config.toml
d_model = 384
vocab_size = 4096
rope_fraction = 1.0
init_std_up = 0.0255
optimizer = "ademamix"
beta1 = 0.9
weight_decay = 0.42
grad_clip = 1.0
batch_tokens = 65536
Each number is 500 + 40 x the weight over its row's rms, rounded and kept within 0 to 999. Layers, rows and columns count from 0. Numbers have three digits each. The size before them is the row's rms in percent of the matrix's.

# layer 9 MLP down (transposed), 1152x384, rms 0.0343, rows 979-1033, columns 128-255
095:519497445414479488505534501559528459521525529466497438460525497523495521563485465538551523476488441471466483524551442484502484520435453468537538516524461549525483567471499548407521480498537530572487525495457483525560551483481498572401528482477474522430476539488499504515424471483517499476468428504455517454553514445501563509458492499514467448481521490421516555552486559494549492571503
102:524545522561571551508481493577489430507584415456421504506481428492488480537513455485462548556543523500498462537528543486531487517553501501449472436511652520437485574490452522519552471503495571520471564521458537484515487489489474530482509427485514504498497495500527563493564531495494524504559591501520544534458569487510404452524492482466462460493523513504464471502491466566532504402550
098:439493497520528552425541511509518505575498470494542530450537468471456490479502522480568543546515508409526491497523551502481505567497470479473526469498437537466564527529442492497521460437483473480489452480564498436520549491476411488574528497522449543473474526442530484511576495515528402432481454477528510577530567489450414514536524513502545552538496460490503551492431471521471568445601
095:526499566494467495529400437451480482486509455464441492444481432442576521470539511516472517479508494498460544521520500466516543511493515495548551533547489466515480484531565476414386485518453515587549524484456498480458502524475557506446542411427533484530424512504468499528513523486551505525555447534474483469511499506555454528450449486459482517500482534467558463452495536498453435489572
103:493474527460430457467430561470495503481481454570478569534481427495499525501490435456550470473413523524548441457440475491497563503522502446485557531504512514511560518484494490475520515525558493524455400509454538477499507516523473538471518549434538504492495487534459445539534452516569541495496539590460435520446461435497472491452500508500495500475485451497456480491486477479423516494529
107:436528524498452470511552447512484469550527451447476531457481460593497480543570495459499463464503487447489525533495532514470458504591584471461479475495490479448476527542482522518517480497579515460524465466434479510557493508531494555382481438504541500412404529498478411473510541425561502504479449529494488537463511527507449432516445497541495514420436537478580540452429480524523464540540
091:449552485507510514510550586521505483528508534517474528501518515514522482520455494514513490452436432441510520525535561538495556548523491413531517512508503466502531471464508441464463516480506592505537511491479450490519517538532497456539471520510535534547492495604568563475496520513486470517562497530490476490430495530538435530425447586546521474495483548432475528602500538508446456502482
104:536456451506512460509472503545494605501470505473530541520599425533512484566594506555558503536455489474543563505440555455457532536512539498512500537535513444512511491523468589509476487547477609550541564506528489514431461500445588464540512473570458527430560439557457421512517486484505496543485582478456503521443518468578505473485525439493545494493584444539496505483513504453487509487492
098:457547495471432574522567474524432534467459511438524551508476492513543536591568529511506546489545579491511486528471543540449520441484499462422514489513457483554475494536518513457482528509544494462546523544490502514489506510524478476558460566533458552532498534488442597511511522490455518462477526472462486517503492480488525500516489497545410476466539493483473552524464508557481569466480
103:450482493472511453441531469528525433495488463541513584473513472506483487452471560454494506517547596540533492524502503493526537544507487555492483479490533450424551509528511435507541506570575558567511498462516450521499614572479466507491516425480452496442544515421483446512522498562448544511528463470471525512502503467527506462564457530482477486430508464491459458496485519549426567487535
105:508516520556550520527478510514546493515466524505546500568447563549534521498591497539531444518460537489495488483512466507477514503494461421484533494460489435531393491497516536464486458492541553508463572455455468531405486429472508452465550484503497519526566503503479551447538480469569453487469471454468503556481516515470549459487485495563486505449493424453531411491432534478417522575485
104:461547481451465491479497471507479511478515491534533508551476535514422458537511508467441479497400484529534425478481504492484423549474528514525514537577504513510470513496521447509585424511491497496541531520545506534510471552530492551498321492479511536507436463534497463539472511485489519498490513508459502514519501445521431506478461565513523493538443493562529498432520518490488481470462
099:439447476560545483492533501473540478537483568525501475473521552521536482492559543500464530455543470472496414502479486472537502479518590505516449444552535584401473509541542535532479475527556563495536554480477517454504506523543497497440514537517491550494541477512479474557486504413476531463500422538499577403512493487521498533502521470518445554434486538508485469474484495514474474507516
107:529517531526480436564466456457500525437526478471502531496519430518471471453497547515583487465485461591572488435459502518555562491511566505497528495548518410513534548564585445535542524506512541455500492511520507468435450483441505521464496505451549470539483473544566479522522458475468543479485395422567489552541528466502538511480523536548522482483463500406569461550437589498454538516495
102:518499501467501488515477450481480495450484482476577404465516498563510431552543501498552591499536509537504459567565537518472486540474514508482502494540477495536517489571469386503540567517472549541460500475407472494461467534444479590487548463430479509504538500498461515462512496470498453486500429465580564494560461489496473447519394496520476492459531416471520506501571508518530565541510
096:520612526537460541546507550543550515604473517492493491517475518570491436469483480497442530518567537522460491456501480503495494504461516524445525498529527485462561533480479521503521516536437562503464471515483500528531540478535521511555500524499489464491453534577537467457592495512456484455553467466489526573525439491508435521450458551550432471513495531534546535539547563458568550501410
107:503464530524536553522488508554493494477575463494455482476552486505533568466464531473517469499514485506499443491436482538459552426450544559456547494527527530412470523483526466541471533475457496440507584532544448523490496523540511456498514515545543449532451505547590493495490539504478496531469433544512528508520554493591435511457496501481526412492427426530564444448553482481529548427538
099:522583446494489510490544524587491430558550422513504485553549511442563457502491461516455474413458497501458473499497449508503511446504528544454446544484517447436547466449550575518511515479429519579439497468496445432498513492508508435471602570491433459490570456534483525560489484549466482485526605496480488530517506433515513501572511498478485540541457469447495488503457532447466484522499
102:607483504483574487467478530501459544545567516516487455531533473519507440536581512538476514474473508437494437462495484521557483414500499559484478488495509510498532515538488439495526517519577505504454504513548380487493459484498461513583468499521492454479466547549544447495592512481530525516501461460542481599488520554450543518528487575511600461527508431522540440530478508478534505460481
105:474519443555504512484539490485496554512475561514469516538587501463484526454537438449453446545510509515543517498512480504496528510500549542516477460484523499461475426531483540564445478534561454546475516493564450450412420536439539533437567545509495485490442495442535465509447576524501484516511541543460490505576530498511492558539479463556443515597473564546496384412529386506492479495474
102:476415458538510549480473497566555529472426456555478493455535468526461467479420459462389476495565504512503448505539532484474492546490471475479528500436465523523476514510501453524457471570428553538484502563490515483516507466554514544518531469548421575467481485510461437493558522502529530442513521480521497505590447451505426498501487451408491486487477545485495525516447548480486514490530
103:440554416480458495507434458580476494490482490483535410522516471510466417485465478423527515547478511494529502503594548500512487491499489509528457492517506454532546601535511518542474508416464510526418530498506549503478519461565477450465568484511450543460462483484394507523450520433519528534503459506463500457524480489508588452441480476527534511563459430541578488516450505450512478488478
100:526530469498467574452482617515520534483534469459483474483455456514480472446530492490468523546498460464468509471475490547497455497531410513489456498522460477484559512554520487460433428485524479447491419472490529450499505500561468486471536570510552516513477443518552510488506468549495437546495501466495451497500427511477512463541485500529575557540503529586482479457617501570472429450519
096:500468439490446531445473497541541547448524561490463515529480502516481495526517507525478556564526493503493540472492481509462601482472548438555536465536460454480467533541525471539453550569477431531494586487526513438454499497518491554536523514538500539462559550478524373565466552470516443544500484510564521514494534485511490445486454538521442499515515454498531456578509446419536451475480
093:498482549481430603408558532483407551548487464445484549429562464542529499521586509523499465575506502594494456564493450545512507557504518468485584487523541511514521466550503456522532477448485468503535469473536559500489472458505508563488525438415575461532539532457508461473562490565487566515588456493537458445458516471460528577537458564512549462478496528509534492487612470462531503485509
095:524456541504489437484441470483471464513437563596490455568442548441491459511487513574492541546479542482547528527477547486489475562505456513538551487519493513591539459431492503482529455511475477462523451535525514504541494558399469537545506514536529461502452523502534507417518476563478453469488461512467607478546523426485517524510491473525573484460507509492502480552543488566469513529459
096:493456537518543458476513516495599458447533460528480505482451463517500482504449487543417459478507548518439504519469492564525518520421413497372450458504506541483375472511523441505502450540487498451536463509400501563527433501543465459477556506423475436513516462477567460554508520557501512476529511497482461526450488461483485512477463561549461486502501533483454488469469488554487459564489
103:533523412554506516485445525509434530580501554495553537589556458439503454510559540441441515517443537502521507570538510506496478478490500489455442492548445550515490516558486480473453494503459479553478469519544517474617467568470448557516530504506482520449382555429421520486524521513485489502443518543484558422480553499528503527549471509536470481501488535479500538498436478529527535552501
103:530423528474531506452507544511488446553540531511497490553510512523497454483451545466418446509500508407533459543466493498457516469488502504428517481545462499541469571493362524481524515524563531506513473504558524482472520462537508401485494552532500482560573524451496575538485611529531476498503515510590503505583590571472460514468507551450567460550529508519426473549472492434534468488540
106:538494504492536508548536518472535472463464511482557506479533491551503491468471591511426538506473486448500514515544562502561511493535486411463516461583516492485479537529478551440467463523537541468503453466508446444490446478505537530560579577497460478477490534484473559512529531454456579488510526441479457562430518464483474447437555537521448479406424537496474481458530426464429540464465
099:513492502463511488449538478417470511475496483547465448525496517560472481514554582453529497514417489562500412511452508519514481551456573548459474521549518491497604525551509557487536506517431529436398532480572487493494572488433479476445510554515529494553507526527500488550542544475501542455482493532543512565427489484500473519491530560518475500476502456456417467502520541444496572491470
101:528516483561489493499448416530578476521461507483521465473472525479483480475468507455450482542481534553511501506460501517507596497454551480494422536468510502544428459525472463466516542511463501481549467470478531472508480464500451422537506420533554443483534524536483555555552486454490581536472436497519461409498601508489512512560508511525491587492523474446453421464511520471433444626432
099:557556499527486477465466413509517474473505544481461526468538471551451482481431502498417494511473482582444503455493446439484512468511439417449507467501481494481420500445477477511484559548520469446489546523511486504503454421523516486521471553463457492523537508548508504530481467500485571417508477442476505552448481544521444497493482462538569582479465527480457515422511456503482426501464
095:538488491540471594451532561498477514548537440559475486534480469576533527460465509516537552548514485474517465521573452492485521493491532418558421577506488500462540484498531506534551486448519499448485494530535448499490497444527456546544533501475474434507466520510531542548544533510526567461500505555526499527509440440546511552528560562478476480515524445540517432417447538600490486505555
103:420472537485509466458519500488555515531570574414529536501473523479587499499488523545475486489555507443480500531547533542516489431464451467557527476511573616470459531492486503526481476532511611489564461506582501457514501377573508467432504535497550502481446440492546465497427445504545594513548525384550518473502471531493509506520528531504495473488464446537562505499464491472514587574539
101:495493510503525469486503468466438475497433508429597489538520443497460508528512525599431509488530486482535512529501470467505487495451499481497513535565566469580553512498450461445522490513493506469494490482498511498476469638470546557477498485539480563526432462448543520506496542491521569434498456453431493512474495428484563523431488512477489406525459537520503588539423481436440468461458
098:553529456539549474433489475532538561438444501545536518452407531542439472497513482474472522513488554478456500496538555544416484444510532544547463506474536487554485531517546534441475502442489508571507568502478579460465545529488438390486465504504501508499501488536514522419543467559488514506438519482519525524438540586416485511543514427512500518524548535494456454450528442443460470429478
092:544467549545445504519535494485517475536526489480412475461559490550510480527494481505462557553542490470499499449508466523550604523520516438475490462439491562504482439460549578604486550572534639508509589494536450527541499545468454521531564516519492491524491464497541467440477561522536537527547519464535503510442553530518503435476485520540471517612470519476484428487547493504525461464492
103:467520539427555524501523410532510526544574474511555501566492483489496501435461513585454449553461471391487497438475500493492513455501521589513523449511506537525525483466438573487551534447481529509431485465536489525480561502497467494499511486536516562527497576469522509485514497561537495523524501476486497555615476464536536464555444497520499452516478512541452511445516492578511499424520
104:462499508546493439455539448477421528459530482543505527502389496508512487548448450568431491504510544465561534503566495533526517493452505583474542362545482512501451501386518476454538512482494619447443468502426499507505567560520537458566587529449498484564504527554496518593488552516528483460544462531504431510460545436527434502543450480441482456472600513489468523467571457483521545568498
096:509462430450508451535556519477510458469498471473506477494501416505451482431510548501541436505468544503517487560501449528560567415478490527485504452499522507467526465470521479514489446494479519536568514514405492495446507630532434375552456479485460552554525417472504514435535501501574548410474476571495461476492485496489442525474439507457462535453532514508540444471419455514575500483453
094:468432491531517466484479513536526503480484416513550494554467557562560473463505580537464429459519435513457491526569564539461515519466507484498403528495479484429566578533469459483491451516475505503448529501548552535568470509532506491446409542524436532514524574524516479575475455462446510410509518483531489490450508486455521488535542509484467511505542498503499558520539459524460479480450
098:476494533470483531477570506485499498461502514486453513543503550540419580556551544549510520461544502384526454511547547470492477519553430498474540430444447510464552478459529528527508497536440526431534534455499470441494482545523521378575496496417549455575521542515515544471437511519468476525438469505508543525535488546475486478515506486444510581452475505453461507480488568452502521405584
102:421503471438497527514466459469528500458471454540524515457470494516511511495507416522481499493407516509501479526531524499556531510424545525549532468552525478469486457470499533404540541452516537462460503490530557512557441528525553484465532477552432548568490486487502462510526456552467478567479601547493526499507520492521528477540474442464535501504447488541432501504554500479508555484543
104:553545459497484582426497513537482523477448508481518532437481511480539567505532382457470469443510491448486498467451496525530528591427497424583477484562474502441539522493488489522497483524524449535483462485545524534535517460471465549396432552526419515475514429486499384560471487491513479490511470504471517458571455461525507477492489557471502510501455514469481554531434503547508515598584
104:478498478403550563465453518528485530478486524594498541458508526435558576493531445538410483474444489437557488502476464505526552501543451454485506461562488492476504552487522586508500482467495518431539561496521556464497467562564553451446483528522512488446438538499460543468492560557448468531523517530472451501527648580489490538427499425476469533510494558473496532488539504443499620461514
087:411496482622581539440577527500453478476567458541514418491476444513472455507440523593503543501515503479546550454436464538527487494579491513516533484460421470526504532495533497477489501548509429499567535493548511557525485512451465599508495492509513426564512521560446451532489580535494522514552421477515487478486537543460550538517484455477486532485474486439489520563590474441481546475438
095:505443525557442477511470572512573444475520529476551554507547468560519555493505486448437432454511452478480475486477505546476480507464516459497499507552485538486477496472472501562468453475518502397509505574445491445478457459406502472462523522474512499439511457523537530527510423435514488468548511508565471430486596554493461488461534494492498464516471454584490486575459520528545475418529
094:496532542532506497515487544537517522542468503508548542507483543431443439510588527532497442529557514464523508528514487492610505456516489440487491501558456481504503491576402481523547502461491522470534452493580459500482524497549479469499470493508443523520427448520540518514569512468499550506508506503438533535548515389464439455560439522500507580529536542488512515495462440515518510518497
104:448543524477553493447523511468522506509538517516471439465465539576452530432470474495424549502472546544456567466443574553429483442537488463476439469537579471481530545506515503525479540482488506522419525493470493522463542572449548512567434519449526510537435434411585546471444529496534491490499522477496608493476452531564569596490517551461519491535494468492524475548504526467497454514493
101:504401474538464543512540414395509524486539494479562533536523501534488588509484523469526571472457531543459546495487548549453555497542451535430553499482525539471472496454511509434471472515522437471520542474568463475480484574510469562491493458520510487543473488534475532501559556547551486537540525508552493542478525456557571517493589500437478557507515471436468537437527464509533447470515
096:470482558560519514484441591494527531456545376548532589490506479477540461490533464454494469491503458501496533529534531493532516490481559555497496529467558444453427464538463443553518489530494551537454556471486484499495513519477526372498492476470480554660448441472512485440523598559506456502443444476547487591539515489540552422494521481485465527532472526465528518488499526496579499499505
102:459446493517486491469466442549517585482505459454440565526460588610468531555446562400470502490450491551513530503528519461569498495523550498545510560528525514479451523531519532464502511522500537475525449534472468504494523449456449542537532465490471443484464473414471476483473454519509499470434523467501535503503522429528479459549475519459506532466476471413515508515539546511484514452416
098:445527519444539532520435512493509474448469440476505498560511447550470483452493528483538533508552543544490558538488499549533539531503460501491467445516543527466470501557465427574517494466546454467478501445520515545507475502505429528467568459539533468569493502533490593584510501501474477487528505522584560451525422465541505464528562533574578576494547499449523464452528509510540474500523
112:423544525546441473545498507457524480489485579454488462584510482458501541505505457483574508437485497484474495545482401460486493433509486606496509544451568539524450528462423415497597545499519517494444444502439531531415443522468532439543486499497521525479527543550528518553502484527513543517551472472477507469550494574491518507550426577492489456425470477500530443536530473512479547534508
# layer 9 MLP up, 1152x384, rms 0.0398, rows 980-1033, columns 128-255
103:492515468524520484538529544463488577524469515446503530450490503482439530484581550512523563482528504551523505516485446519489535514536504410522462571513477481513444447528574512466445493477487525462521454525518482546491533553464517568547557530564565456425471567508499511487431497571492411471482512501560411478513571558537521540510507494460477548396461577454509528540534457495491522408470
101:501492530501520570411506544436572455527526426516512381465464553505506562552561470495478480567444465418444531463480513501503479478576461526435461489427479510547477530478597521543453457480483493568503505523549508480452480424464529487566493476530610484485542497486515483458491465461506481485502448508504501543528458548485454467491562496496493516490466450454475458504542430547447502453581
096:497459498411522565551473444428496431440489520462530412477489518502499467462515483468473558531500520593507449505530420471407487568451490482474515566521507502567491495465458539448489536490470492488579472557579506509548490519515512454476518502570514476523468487482510500441462479433502461480501463530432489548500461485487488481460547546575423487512472492480523524549514520516516491532532
104:464462504533501500527473544498512534533548515576456450482526502528533557496469473486548518494492528537399530510496469481517500422509536579448568468518583492456386607568508503541462515454495532505471407419464509474530478505508531496504552474519554460473578519508506571519478556447454509498511493551476511542556481521587415509506546523496454471504546483483509487489462534491465538469441
106:520439492563546523508529521398512488516513566436525457468466526546457508429481490599516462445469485507545462538534498458524506489472549458499477518504540447501517528534501582532487517508426557498496495553504544579456544540429549539532521510531453503533495514540519474466539499473498436525528479519423540544512517469433548504564575510547514452440499446500506488547573439553496578515474
091:490469464511454530515537517467472578493505482537552517452489550517485466503515498472536581527458436490483486498473579574511443485514509502565514508470449508560517532542508506501502534543499459478543469520437532529493520475514598465512450410443513538498468524487496440515475502435508427466579471538436570468505499476464523536463476505578440457479469584458493526468486505577511579551462
103:551529541440449503454500596517536512449548501522504438434473540479413504511433493548489546490446488572433542494476453434494595478555510512524499486426556492492500482565566501429508580442505504503445518487405521585504480507502553431423526474520453513471462526506460588487402497486426477579546521501448446528518492534511475453469569381546463468534495487460464468485485473553433502435546
099:542420534466543531465474536431491496541501416474541501535460451520497477451564521527459507553450503514479511458411532482534474522511565536466568556429452441475484553518490480570471493476503437510577427569476524493490525525488483533568442446520629476546503519523470523433498525527553478572538514539431593457537500545549493552487522594461519473497512480472471530481501516501538461481537
100:488461439464529513463541485528522493448537484496573457525490484502515517482454486548480487467551524500527486547555439483455475450521507515538474454467513542555488454453492486519501493463493507429498452458588472497521577499466440430498450441524518440467551434542514539484478523528519579488529507523524469539524506431527521512516466441524482503554431471457417484500515413505403490487469
105:483543519557488536438494450480496464469589527475527514440478495566465451467518568602516498478520540532472509398459555438470517460512506539525512479523473507549461513592497492493452496440492510478479512466412471482561404473448464490479469534535456466571522547418484504581482496440497504467505511472537500500528515519496469452510497489515548468547524493522516473508542481534432500518474
104:520446433541552467453486522471494488499547528411519478522447497488457546433451479571408569484496580490489475560481502486511539440508506438501533559470571484539468539524476487553513483421463460518510486512493538524616571482508424421490507495494577483508514627581490527514491471486488519490510512525501469465537496532438531443521500516513505469516486498538496532513521507473507553463477
099:493495607515480491497523500508570519505491543519520484495454568467481493455554513505460469482535439526465463459480548510472449538481470503525442563492480453474455532526562552478511482505453538523513523486508505480503464436499500517383549431582544546569426472466474464479504516504432496524534544527501515545517510544602542473438514535519533407463567549484457559522505475504463594541453
107:516498510472550489484529580435519479412539571434493501552484502471501513520479455529471509497453569530535547463481548503466431554489450528483483512493547453513483564525532557516463488455434514488481483514526533508495498435480509529490434564467429583552515552521554534582523433466458416489548545545533510521479523545474496520479529537470509498532491495485561508504524550574522588526529
104:550504588514460558538473548468536436482548421462530513491553474547488537511476461534544515503502510563491553518464543530469516453468472519577536490483607449460474497514425485452534534473420537471538548506491521471510475533469555503431439466472504551473514456562540510469493437509502447426497457514472513472609492460571486507487490492498490522442498449516501501449426525510460499488538
097:516473499586444453515383519511490474510496552476494444604482438465431468540435494517538526505499489511449541530437534523450552482534494485548486523537489543538485476447523479529481506437487522502538487462439564511518473503570468486506425517424453438464537480527526483462502492514544496559526520498448543483447445506475527497478514508553507524404505484417515515497486487514487548511513
107:515573505471496522509510476429508459470498545540458517540556467487499519493541562507571488552502452586510463484508495497451408482520506566494433500464558512497471500471525505462534496482472460504546493528486465540487478520511564484489457473526497523495470520477505564479425512565454485524522533617513504501516461543499469513457506515492480507521448522537555414453564503475496532473563
099:534517438466480510511466482528460486492491478439501602549518440527456527436450506550507501534478553551460472494470441567445569510494505574539451573477568460479486509530622478473454479516438535520515439522504498527495541528481590483405529563533508519431520549494487582564509543530466467515547578499450520523496506515546495531530535451484449501518435533487472517591546491499488498453456
103:554538474549496462468507478505422533456501573496558482510503519485536569498591474506510490569527485529526492468475495498510483518539500461538476527535437450481469551500514463484493519445498552489562375535462483428452434509486581509453495498583539499464534543557503485548493436512478532499585556526529556437561583465492454551517582527485509560448482457523511455514571496530496589444512
104:507542516511490471461520536494475567517490451539476565435439456448519464482521535490474515481440601478484546456472473506565493593499477489499501479457449536592490482468452525518430466519512516522559516471445551489498500426476470455436419462538579455492514590514499540492414461505513433545539568531517550481526524502523494494483510506497406533538457545449492538528470427541501530461517
101:533488498562493487515505501503418439427477537575482436473428514569472450465478520466504475531466501448519510477472508526466494460503431496547492552530514474475553493484578558567492458405522422431540497481495475496480500508481482540463526543501527547510551568498415480519474464514543447505469556500455506468508454527556537519543508532484504441494449521442479459496525500490536462479465
100:527529467494508504469556518441538461487516573420562522548536446522511528436512526489521502540432427512524495543513493486407535455490455531499545564494467466531454497528557533457504562470489568537554442476470530430501464548521557461571431457579529549521421581507520542537544437463468483498524481552506522498525533431507484515489512563490515515482485466522474517538491496537481527493431
099:574451494502543453439559539398507506468585534528524443473461525519584511488478475554475464480503491512541442570482465502467532514512455432547475498479450501456519496466570585521499513451452469553459505472410572439541547486474467511459557566533548490505565557595565480562423435445433526501504527517503467465511477553480589500510507506541497555522532521433532516544475508505469512463474
091:560432459487481512534436554460452486491489547542485544499460521526496452377473442518518460543488433569487446493515497505487462465522538488531494432455531511521491556481513492499529474515552472492486484502462535548588483510506493481504502506453500423534499483488528524514449500506511541477474497536503489571550521526496483567558504489508381415483491541453464488504486462431518523542488
093:492552522504511649505458549469443594463505502491524525523486525546522476504537490573569547492421500489485511501503560462487505510548536542477525512463473480489452480544578498453564443509564532434503455495438503484478488537537575410476536462533534474551460459479468433522470496464503422470517420503515525476582439501420521513440460459592543503538498468484442393540525535496455459526525
094:478477485511516550439443544539499534417516492497482540548499554487462565475481463502465502565467494499481508527509513521478540525490465478516502581439480475491470544581555551490511475514478458467567495538502506535519509542568600502535467511494490490487501532431461510477482452448539480501488460613420530580520528547535482535471509532495476597483481482459436501549505401530563550466493
096:545528576537483517492444506532559461504500447555463475489505510432470503613494483509456509543421489504569451478511520488472581498416501481491494503480537449501510503527493528468471547513462484525522478533503474474483497493454452415522480534547521475487459495481519485546497539537477449522542522521481496453516503510444539522535535520480539476544493476502333493572576452510488478477474
104:456443521490452534512583543481575513480530433476488507562479456556567545545504507510528420516457399462545558547528521465467583473505539489476508520525588515521467550595478525507607512475496472496559472607510521564521472523453568559505512506499427458484502517456549484546505419515534468459535535492467527528544521519485482571512492487504447518514475506453529533467472529503539491445545
103:520430557543441506515531474470555459503526470436530488469476479501575414530444529548507529511480506555453542526507546512582436415547522433508508554551503520536405508528479503486524517467495418465519441535441513529484452460494468522458506544521574513610531516558534570476450487531479535564511546527488497557450524486488489541562570471520521510468505510529503502453461449605473442448512
107:542414466629448520511542504443558541511473543454525475502520503479534483496507550517545499530471470503478505591452533504433486481522485513520520439469462427462423478508507471519524494552470470525537515502508505535522516576439464507496504553537492556472493479499439467476451462460417504535556599544513503512488558478470517564448468497506517498480499449449480528504449505503482580520457
101:537443471574518584494506483471460571464549541444478519519421513445445430478560500475534496541442521529476516550470566503504507458543515512529484541496458533523455540449464501436467455506479520541494501560448444521531609499410438520518566461558520458513550520513512472589481507459468522520467609495483534507469522433526488497493471499523525518526470424468514481495479497459456531556468
101:552559537553498501490418530490493474534475492545495442563453460553497490511451445535464489542434451460494564472450547458526414456517530508551482522564474498498505558463605490421485493531480445501501550532492504470507477535512476515477612578479449479515490562560580467535498449440426474476486457515478476622505559491533527475451505438562421516472529467464523521489504569499504606445484
100:530513419512556487523526510444502436479518479429432459450514524510462480527455458535530458469483501542439454521469527495539498374444473529480517525495455509486520518473463447493568515484589451441532473481504478512576441392526480447558466518579494530541506565506493571551486501459420449477547531534510506534476555511523545521457458424478449539520449520543517534496536397498563475462521
097:469482515475443448588460446542389469491478470505548528472500584542562521550477508454466555518553499556543487563442468486493454471462436465511403603446450509499490480404548552432571451512434500485536480526541526555505498496453466509530531488460497511533537467453545500476532512486417474490521491564502563503500553505490476536520572525537525531462557552502429474468436485488453486532477
100:480515492471442562493472554472521473495520547450490562514457488417523532472567517581501455464566498478500530542453467507466438451479448546558487505465545510429459530539509516473493501518569533510501524580457493505491519482500508522442518503490471536525431526555489494488474550537549523478526481542443504575492485465515494484490514564476462489409551513535428395518514473498415533470557
101:491451519539515568475467502437476543539499442515511534566473524420509500473471460534525514505488500528461425537393524460475554500471485529479444486536479518540511481461505543526486422525439486517477411538475573455511501458418481533480524504555508482505490504522544549519583515513454471521471505532490477519455480482583489454505527535510478464572493487554541517444461525512454531497518
097:521516554532500496463503459468562429452538451499527418474480472489436585411504423523478553450430522476525497533517493495447464502487429502553534509510487415553500475477495558496500539438527528477503516526528442519581506538523556484505539480487531520523567466484458523465574530493391502491472498500507550516511531540572422534519526514435479482482559496502439519537510459484487436559461
095:557532576518578504490461504532456471425423494519456515509462549554528535536498497482533433549483418452516531489457403495482523556521531456512487515538553471564457488477507463556569564556529504528506516454498482548557545495465476500522497466475497492545461568492450515503439492497457594479534467542496530498457523561524568440461507527421552534485509443455522510519495515482493513519562
101:513519455587482548483500522457549457521546493519530501453490520484443560474494541530465496558435487441480549508508539450533465460519493520476451477508467467506498476487462536500452453507492454551540428507473518423570469459547462524493564482504555602523512516506495433498427454491442501482540525513479491439563430489530522469558522533486484492411534509490461466550462564514560603549469
101:503467472542503517449491560430489486461526423529465509504422489534494433395476579504521487564516474546522513544544523463457462489543527540540470493475427484474459581497501485532519480470435493496450445439472535491438526514534562574540518501482440499450508593484468537566542431466499494472588478520509494497517565432531542572555494498539503428487562522521526510458519491513532487471467
093:456528414458520486534529516441506472482561552516481455446483552456549406487530520478514408550499468536546503525522524495411501503441476536511502474494467472478485542537566520430564519451500496528563538500450524508513469416470471542492522494534513534452477477421496495515493479454487458488488485550506472450488504525454517531525538525513534435504515516530499479497544555517418514542461
095:522534493530536490481549463448502539517587489491484433536462522412492477553517519465561471523454487519503490461517477509510503486499547563469525489472460471509449452558491433461471515515491545564537438549515546550495531523507518580553480524469490484479474524517484521539472520514535465511518463503502507517602508581622484528469585479525467537531492442510427457498517491492497487531479
096:500527476470435515452406470459470457480562497518535475589352485534456509519534454497519572501518514551576473555480566514474530468502556464566492484486540508518474541545479495454502525479500536523487430472511496498543424485531493494415521538527485452513540567516509477453501510469513581526617455520518503514529494580454502490459499438472482515504479507534441513497529507501423502491535
105:575485494496510488467511568455530512502469407468483505502506445513492546481447455503529474556435433556480435538583496489531535522562574465522490496533503444528456571490569579534490486556488482458511485494535536471519503422488503427472485520476504443495439526485457490509560466482475464496544589534477525509485559533458486527522588519483485468512439430543456440571531471533474519507509
105:535501530464523513449454539526476511430564468463557456443461528482465505469504500464471515551462479586477501554443428390540554487546545497519425561527492510510517541470523499473503422529435463566519448549523506468518550501462448501581488507528500451492471489531514552533480477475479425477451459464483474517427483491526493474470519492495511482441517512406521439522500532500580551486445
103:461539466543492512538526522427505507534517535510509502476538441510536521505491536471486515479522524497526466478493515536498522449466527529510437558503483521569498469491625570513582467479502502544459538491524565502441428487489585475451444474463536442557495587514456529514480405483461505540484490469447498470510532478523482556545471423485506493505561500480469518490413489495501559493513
083:557522553418435451545437471520512528521485530476468544464544603483572539481550501493486429533493510545475484542540529533464487501503470478493503489503577568482496503471457513524524464445478456472491451494401564462477460418549484438446464502538520542481513461443508562472502481479511438475497573496492571540498479488610449468477597529573450456482569477579416495450469550549496506494498
095:575493490545515513482495489459468529489498490502502514482476486451480442553463515436487490534521530492507477429478482414469457559490553494475421494496468498551520487516449529453459574450453505578528438492544442473518569486438540510517526551468512504497477550425619473547502502521434479498497492498464477544452491465484511479526503544531494524491554489463427557542515458498478524508487
090:543530534554449526470463449461552499419517552485516500500492518503506512552509449459445541515510507535432407526515548525500410487472534574472480473490468503485506452488490494507514552489480498487546472402462480529494443451529487498447462530537552486527541468502519515564405429473452548552505531505491523547442525573500550527453519404517556437483503475479456444561504521515460510527528
105:559523530488519557439552531415427517470520548494472452446424492459476517480570532555537502569530449533531562445508523481510499497500507539568501542468525460550404514523509459477484493521504583550436498416476506508505476474422487472481511452480542484518514520496460478502450537449477482487517492533526423418513424595553505566478502549447439526466531524463512480559532491521522552461500
100:556521438594526433492522481494495456454547513520515412511490508502524547439549527531532511516527509425544460561499494553586550444466488587461458585439538466498481567544508541488544503521510489526492517485457496418482406515510438463539573460485528544499552539507500505530430552437536514465502418461548478501511482568459462517549518496478500501506479504494507507554463416494469561468443
097:461506545505508541493511550435489518479541541537496416460494490562462421469529579544463571537521427553473525512492517449490431500532480492501538531533458510493456494477484472529471482457465464429528434520459443485476476483480459555540469485523504490461452532515540504480484471504506429508472465437516550467525507523494453547601487546525483488511585478506541485489530453586500561526504
102:521517507531446571541498511476443462529481504430461528547524565480475494441441531548555497576497470506514475489550415417451499487501449527531463511468541509489449488496526566451495603516494439408441471486476533485523496539432563559495447409545481519494504518495490592467511497497477490496530447547521574432534505479464490509525536459518489417588522481483446546544442482472458526478516
098:534531468465508520464486550453505527519496511536515539446523530485497456515450438495550403469533505465539474534528437502423537528511402520473512519518458467576492504569530527540449567457509524509488517497496463536477490524492537537530553500558577414543486516464523516512475475483447485491511468537521527428518431536509526459517546450513450501512528457463468486498501495521420558465490
112:533493449492448563513486522527447485497522492529554555454499485525478460527540508438427486504533482462525488466532502495430568483513546413524477499458448478460479463512481511484509483478535504568523407535466519471509449504499505478552508517520448462507541473580480493542506490443534412510464557511550555519526513573579533539463539502556396481463484471431523511494473552565462591486558